config = dict(
    d_mlp=64,
    lr=0.00894,
    decay_fraction=0.455,
    doc_mask=True,
    steps=8570,
)
Each number is 128 + 24 x the weight over the matrix's rms, rounded and kept within 0 to 255. Layers, rows and columns count from 0.

# layer 4 MLP gate, 64x64, rms 0.199, rows 0-48, columns 0-63
[[147  99 121 123 133 157 124 130 140  91 113 107 137 136 131 118 119  65 144 133 154 130 130 152 139 125 134 157 109 114 117 142 126 157 146 159 157 142 141 127 117 141 163 147 111 141 159 138 127 128 137 123 120 143 161 156 132 129 140 133 113 150 125 135]
 [103 114 114 149 128 159 130 118 139 135 134 114 133 127 144 120 143 134 138 129 132 132 119 128 138 118 113 157 159 125 115 116 135 112 111 126 126 131 148 101 118 134 132 119 125 136 135 124 129 135 110 130 164 115 136 136 155 111 131 121 128 132 145 137]
 [105 170 103  71 131 117  70 187  98  94 132  97 140 111 125 111 130 106 143  86 143 144 151 111 123 190 125 162 163 103 123 199 129 122 108 135 116 160 131 158 151 163 104  86 124 159 105 102 110 129 137 137 140  77 130 121 159 166 183 107 115 117 133 156]
 [114 142 150 138 175 116 136 143  70 112 106  98 116 118  95  95 145 149 124 146 147 120 149 163 164 170 114 140 132 146  86 121 137 105 132 141 125 170  92 177 159 136 107 115  85 151 123 104 122 129 123 144 122 132 164 120 148 117 140 112  90 119 143 129]
 [128 169 113 143 112 128 136 148 177 148 167  88 108 116  80 118 151 119 153 141 145 128 177 125 115 101 108 136 159 115  81 136 146 162 155 127 106 154 155 190 144 106 113 130 141 143 102 134 121 127  96  97  99 167 139 126 135 139 131 171 153 118 114 146]
 [ 94  79  55 148 154 106  99 115 156  93 105 170 116 122 136 104 124 117 103 163  94 130 152 120 169 163 126 168 129 128 111 174 185 170 176 112 140 118  96 136  93  45 109 154 160 140  55 108 138 122 218 104 118 139 113 171 178 140 144 133  90 124 107  99]
 [138 123  71 154 131 165 133 125 121 140 129 136  79 107 142 114 156 131 110 145 135 147 136 131 170 116 149 168 138 137  98 134 147 151  71 133 117 113 144 126 145 106 114 106 137 103 115 107 145 120 149  60  94 105 114 122 133 120 135 149 130 149  94 131]
 [ 97 136 131  81 130 130 100 122 127 132 117 114 144 119 121 124 128 155 114  91 154 136 127  98 115 119 139 146 164 117 145 147 166 145 141 171 124  82 110 143 128 105 113 100 142 112 110 117 129  88 152 115 124  91  64 132 118 149 203  98  99 108 105 156]
 [ 91 119 132  85 110 110 130 113 103 121 124 118 144 146 104 104 157 100 131 167  92  96 135 120 117 184 139  93 139 184 111 105 164 174 124 122 113 115 101 101 126 113 117  87 150 136 100 147 135 110 140  92 108 133 170 124 141 118 129 132 113 160 114  81]
 [111  70 165  95 129 118 125 129 134 121 103  89 156 117 125 127 177 167 123 132 145 165 133 162 106 122 132 151 147 142 109 133 126 130 168 103 127 119 127 132 156 145 119 132 158 169 139 122 117 147  79 154 124 136  92  82 153 147 179 161  79 129 103 137]
 [105 149 130 106 150 153  84 120 122 109 101 102  81  68 138 130 165 120 136 127 101 154 176 163 169 128 149 159 133 125 137  98 140 143 129 144 134  86 138 120 111 105 125 116 146 146 127 136 150 116 125 139  99 111 120 116 158 147 158 129 122 137 108 124]
 [128 218  99 117 120 124 121  99 100 138 168 129 100 106 170  96 119  89 121 110 150 119 123 182 161 131 141 148 133 117 125 169 145 124 141 127 165 104 148 183 168 174 163 112 139 161 110 124 148 151 153 130 158 138 153 155 121 141 146 177  95 146 106  93]
 [128 103 122 130 118 155 137 126 143 122 145 113 121 125 142 118 153 126 101 100 130 113 148 153 128 137 155 124 143 145 105 114 151 138 138 124 129 127 113 114 113 135 138 134 110 129 134 108 130 119 136 148 120 117 129 131 135 139 164 141 117 150 143 136]
 [104 166 120 111 144 149  95 110 130 108 150 163  85 147  94 144  94 123 115  92 144 113 115 139 129 149 163 164 160 161 130 152 144 130 142 122 110 146 160 166 136 116 148 126 124 168  96 105 167 147 149 156 127 113 140  98 165 139 140 119 113 129 107 112]
 [ 71 167  64 123 146 142  90  98 151 101 126 110 168 141 138 107 155 130 163 111 127 141 102 146 148 139 154 136 142 166 111 129 143 139 169 130 185 145 133 102 137  97 141 156 137 147 110 146 107 157  88 108 121 129 128 100 111 136 136 128  95 159  98 134]
 [128 129 100 126 102 165 121 129 122 115 116 104 104 109 134 115 141 109 145 120 111 104 110 142 126 101 119 160 117 151 130 124 133 134 138 139 121 123 126 111 131 109 127 150 147 117 116 147 156 116  98 109 142 129 118 145 138 145  96 134 118 115 128 136]
 [178 109 114  76 136 148 127 129 115 109  81  90  98 112  93 110 125  74  92 143 135 122 144 135 175 144 134 160 134 141 141 109 187 144 129 130 125 111  92 167 164 127 118 103 115 146 120 152 180 152 139 154 122 143  87 135 140 130 103 143 108 102 114 144]
 [106 128 114 132 122 151 140 168 117 162 119 116 124 105 129 114 144 136 148 127 163  63 135 132  93 119 128 104 115 126 111 144 110 125 160 107 121  75 106 116 124 115 132 160 148 153  96 132 122 106 144 121 106 128 130 143 120 137  88 138 102 162 102 128]
 [ 93 153 130  79 193 158 132 187 166 120 135 113 163 165 200  58 180  80 121 125 166 129 131  67  88 164 147 151 109 178 124  76 126 120 186 115 106 144  91 140 137  82 125 140 136 144  71 103 159 155  84  97 141 149 124 120 155 183 165 111 105 175 101 147]
 [135 106 134 108 140 143 128 132 161  96 112 118 163  92 125 109 147 117 112 167 137 119 155  96 113 144 120 165 125 129 114 165 110 163 147 112 117 106 120 121 150  99 119 123 159 139 149 141 130  98 124  83 122 111 116 114  95 176 169 134 106 156 113 166]
 [152 112  92  96 149 154 165 157 147  78 111 144 134  92 138 115 146  69 151 105 147 101 122 113 126 156 124  95 156  84 145 139 109 181 143 142 149 130  94 119  80  81 134 154 107 142 161 109 143 109 124 107 125 134 185 121 132 123 130 132 129 127 124 161]
 [138 121 128  67 114 148 117 128 158 137 123 118 120 110  87  99 149 104  55 124 150 114 111 140 111 142 134  94 127 127  83 119 160 160 132 116 110  97 128 119 141 110 149 110 163 122 105  96 126 142 123 142  99 150 129  99  97 149 142 103 124 125  95 136]
 [104 116  92 104  99 139 128 113 130 143 130 142 134 137 115  87 132 104 152 140 137 146 115 113 163 189 116 175 112 147 131 151 137 160 150 134 116  86  92 161 143  99 103 130 171 126 105 127 132 112 117 133 142 119 128  99 126 109 107 178 141 130 143 155]
 [101 127 116 166 124 124 136 116 121  95 128 102 130 125 120  98 134  81 131 141 130 101 112 125  83 133 123 175 154 125 142 148 106 106 159 125 117 102 181 151 129 135 140 116 135 177  78 118 168  99 111 131  70 120  90 130 147 165 129 122 126 159 119 105]
 [111 161 119 108 121 110 108 153 126 130 164 131 125 117 118  99 124 140 115 113  94 113 130 139  96 164 141 135  98 195 110 144 156 153 121 123 152  79 120 119 143 147 135 140 148 130 110 132 128 111 131 141 127 123 128  61 131 147 181 123 111 105  89  88]
 [121 171 131 120 149  95  94 189 112 113 116 128 143 108 134  97 149 110 138 144 169 112 141 117 139 144  94 142 129 146 141 166 169 169 130  99 109 120 113 123 114  95 155 121 115 181  79  93 146  92 153 135 100 140 163 149 130 135 118 103 144 161 100 106]
 [109 154 119 118 119 145 107 109 139 127 173 136  86 128 128  53 124 144 148 109 152 110 119 145 155 124 146 178 150 157 129 109 157 147 142 117 135 112 135  94 144 138 140 113 156  96 143 122 132 114 134 122  86 155 130 108 158 141 127 155 146 162  84 111]
 [118 128  89 116 152 135  89 158 127 114 147  62 134  90 118 140 129 121 112 102 136 139 105 156 106 110  92 118 162 134 125 106 110 111 145 106 179  89 114 138 124 148  85 108 101 131 136 135 149 116 116 138 105 172 142 101 127 176 158 140 103 124  78 122]
 [109 123 117 120 126 138 113 181 135  59  95 138 151 136 112  48 124 108 161 151 151 115 118 145 146 190 156 148  96 147  87 142 158 155  83  70 103 166  88 137 102  76 107 122 146 117 117 142 124 113 130 124  91 159 106 104 155 108 175 111 133 149 126 119]
 [145 143 128  70 145 139 103 124 117  94  84 130 114 131  79 116 136 115 118 106 146 155 123 145 145 105 126 165 141 119 103 127 101 142 164 131 122 134 129 136 167 126 142 113 153  80 100 149 102  77 124 136 109 102 163 129 118 133 134 116 141 139 104 122]
 [149 144 127 138 175 158 153 159 128 129 135 167 151 107 134 135 145 114 120 143 129 116  95 118 140 120 138 119 169 111 137 111 113 130 134 123 114 100 112 119 109 125 146 107 166 144 106  97 112  93 143 132  71 121 148 138 122 105 161 161 117 109  99 129]
 [140 140  90 138 109 207 132 116 160 130 172 178 109 130 122  97 109 115 119 114 122  95  89 148  99 131 136 145 125 175 113 138 143 106 124 137 159 145 138 141 130 127 117 132  99 143 105 139 135 111 162  97  87 141 145  86 153  87 121 152  90  90 125 110]
 [136 158 116  88 142 100 121 109 108 130  75  94 133 126 122  72 175 118 136 163 147 136  80 181 132 117  86 128  90  66 105 127 188 122 146 137 130 149  83 162 133  84 190  97 107 135 167 119 123 120 169 103 121 145 147 135 133 110 130  98 100 126 131  75]
 [122 146  95 123 123 137  76 135 137 119 107  89 123  86 135  99 140 148 135  99  98  73 104 145 126 162 113  92 186 127 129 110 154  96 171  63 157 130 102 136 150 118 124 143 127 140 121 105 134  96 143 127 121  85 122 105 103 139 183 117 145 135  72 149]
 [141 143 104 143  95 146  82 121  94 153 156 137 159 141 119 126 155  86  98 116 147  95 144 142 107 138 100 138 143 148 100 155 144 139 155 143 115  93 148 161 119 130 143 125 148 167 133 107 148 134 173 101  85 166  95  80 125 160 160 140 120 137  89 126]
 [148 121 115 130 159 140 138 125 162 129 135 131 117 127 118 113 126 115 118 133 132 123  88 115  79 123 132 137 122 132 147 138 163 166 124 106 109  87 131 167 142 145 119 106 124 132 136 122 137 123 145 121 122 108 107  95 146 141 128 137 124 153  90 146]
 [108 141 158 113 127 142  96 169 122 128 136 104 139 127 159 115 138 105 129 109 133 120 100 127 136 157 127 120 127 110 129 147 151 154 159  94 127  84 115 138 161  95 141  93 143 156 109 118 135 115 148  91 116 106 111  93 101 135 134 108 115 128  97 120]
 [156 138  84 140 167 159 134 139 148 133  87  99 154 117 151 114 182  93 125 140 129 140 154  89 185 139  84 141 117 152 106  72 142  95 137 134 113 123 114 129 163  90 127 126  97 151 124 165 163 107 121  98 104 139 105 117 102 152 144 133 148 143 107 107]
 [133 157 122 128 137 167 121 120 157  88 105 105 150 157  99 116 123 128 138  84 144 101  86 163 125 132 122 139 139 131  95 136 157  95 152 131 115 133 120 106 138 161 131 112 164 150 102 167 134 108 109 144  79 112 153 136 100 144 149 144 163 162  85  99]
 [140 153 158  82 133 115 137 139 101 100 130 107 139 142 153  99 151 105 136 127 124  86 152 128 144 151 128 118  97 123 102 153 144 188 132 138 161 167 106 140 154 152 178 116 119 163 118 108 131 108 156 108 131 149 167 119 145 169 150  82 133 140 109 102]
 [133 171 123 158 142 141 165 147 136 111 113 140 145  52 153 109 125  86 119 119 175 125 154 137  89 143 119 191 122  85 144 164 110 199  99 150 102 105  84 135 116  78 121  96 118 176 131 132 108 117 137  98 105 151 131 129 146 149 130 164 116 116  96 137]
 [147 118 108 110 131 169 163 157 149 139 138 110  96 121 152 119 122 111 120 124 118  94 149 123 126 110 161 190 145 153 130 121 134 141 119 140 139  85 141 115 140 107 128 136 141 127 119 131  95 145 121 127 141 128 115 138 136 130 150 121 101 148 120 106]
 [106 139 116 105 130 163 115 147 113  83 136 110 174 102 143 169 135 145 113 121 121  97 105 112 118 146 116 115 120 132 154 148 115 145 144 138 170 103 147 143 129 106 156 104 163 148 136 109 122  93 159 175 120 133 119 131 129 171 169 131  95 129  83 162]
 [141 103 134 134 139 119 148 150 152 118  81  91 118 170 104  94 134 122 180 107 101 140 113 122 148 165 135 159 148 136 149 168 148 115 155 116 156 140 126 164 148 130 169 133 138 126 106 185 133 134 136 129 102 120 136  91 160 132 144  79  94 122 150 156]
 [114 106 122 112 149  90 160 167 132 111 130 121 135 119 154 140 129 105  98 125 111 106 127 135 148 123 138 139 124 142 134  98 162 122 122  99 115  67 118 152 146  94 131 123 103 160 122 118 143 137 107 133  90 144 141 108 177 145 152 136  64 126  56 129]
 [126 158 126 113 159 143 115 148 153 106  84 117 148 156 123 134 178  96 146 123 153 104 122 104  88 145 117 134 121 117 159 168 116 181 142 117 156 116  97 148 149 122 164 136  93 133 125 106 115 146 155 140 141 152 171 126 142 128 192 137 150 118 116 105]
 [142 156  81  84 147 137 130 131  91 116 117  47 120 120  95 144 137 110 114 132  85 103 132 129 103 131 136 133 173  91 141 154 103 139 122 167 191  91  94 172 145 162 141 147 115 170 155 156 117 141 129 125 132 126 142 128 119 171 164  86  90  97 134 109]
 [163 152 137  86 133 189 112 168 128 117 146  62 143 107 131 113 142 112  94 122 124 163 109 109  85 105 158 124 184 139 106 102  95 148 150 143 131  99 110 127 151 147 154 131 146 144 101 124 122 130 156 155  85 132 134  98 109 142 158 120 193  93 153 111]
 [ 80 150 119 154 141 167 131 116 125 126 109 118 117  99 125 129 129 128 138 139 126 121 111 140  95 118 114 147 150 134 127 136 108  98 110  96 142  95 157 125 113 112 134 138 105  98 132 143 131 128 113 121 119 125 141 141 150 101 149  97 110 162  86 125]]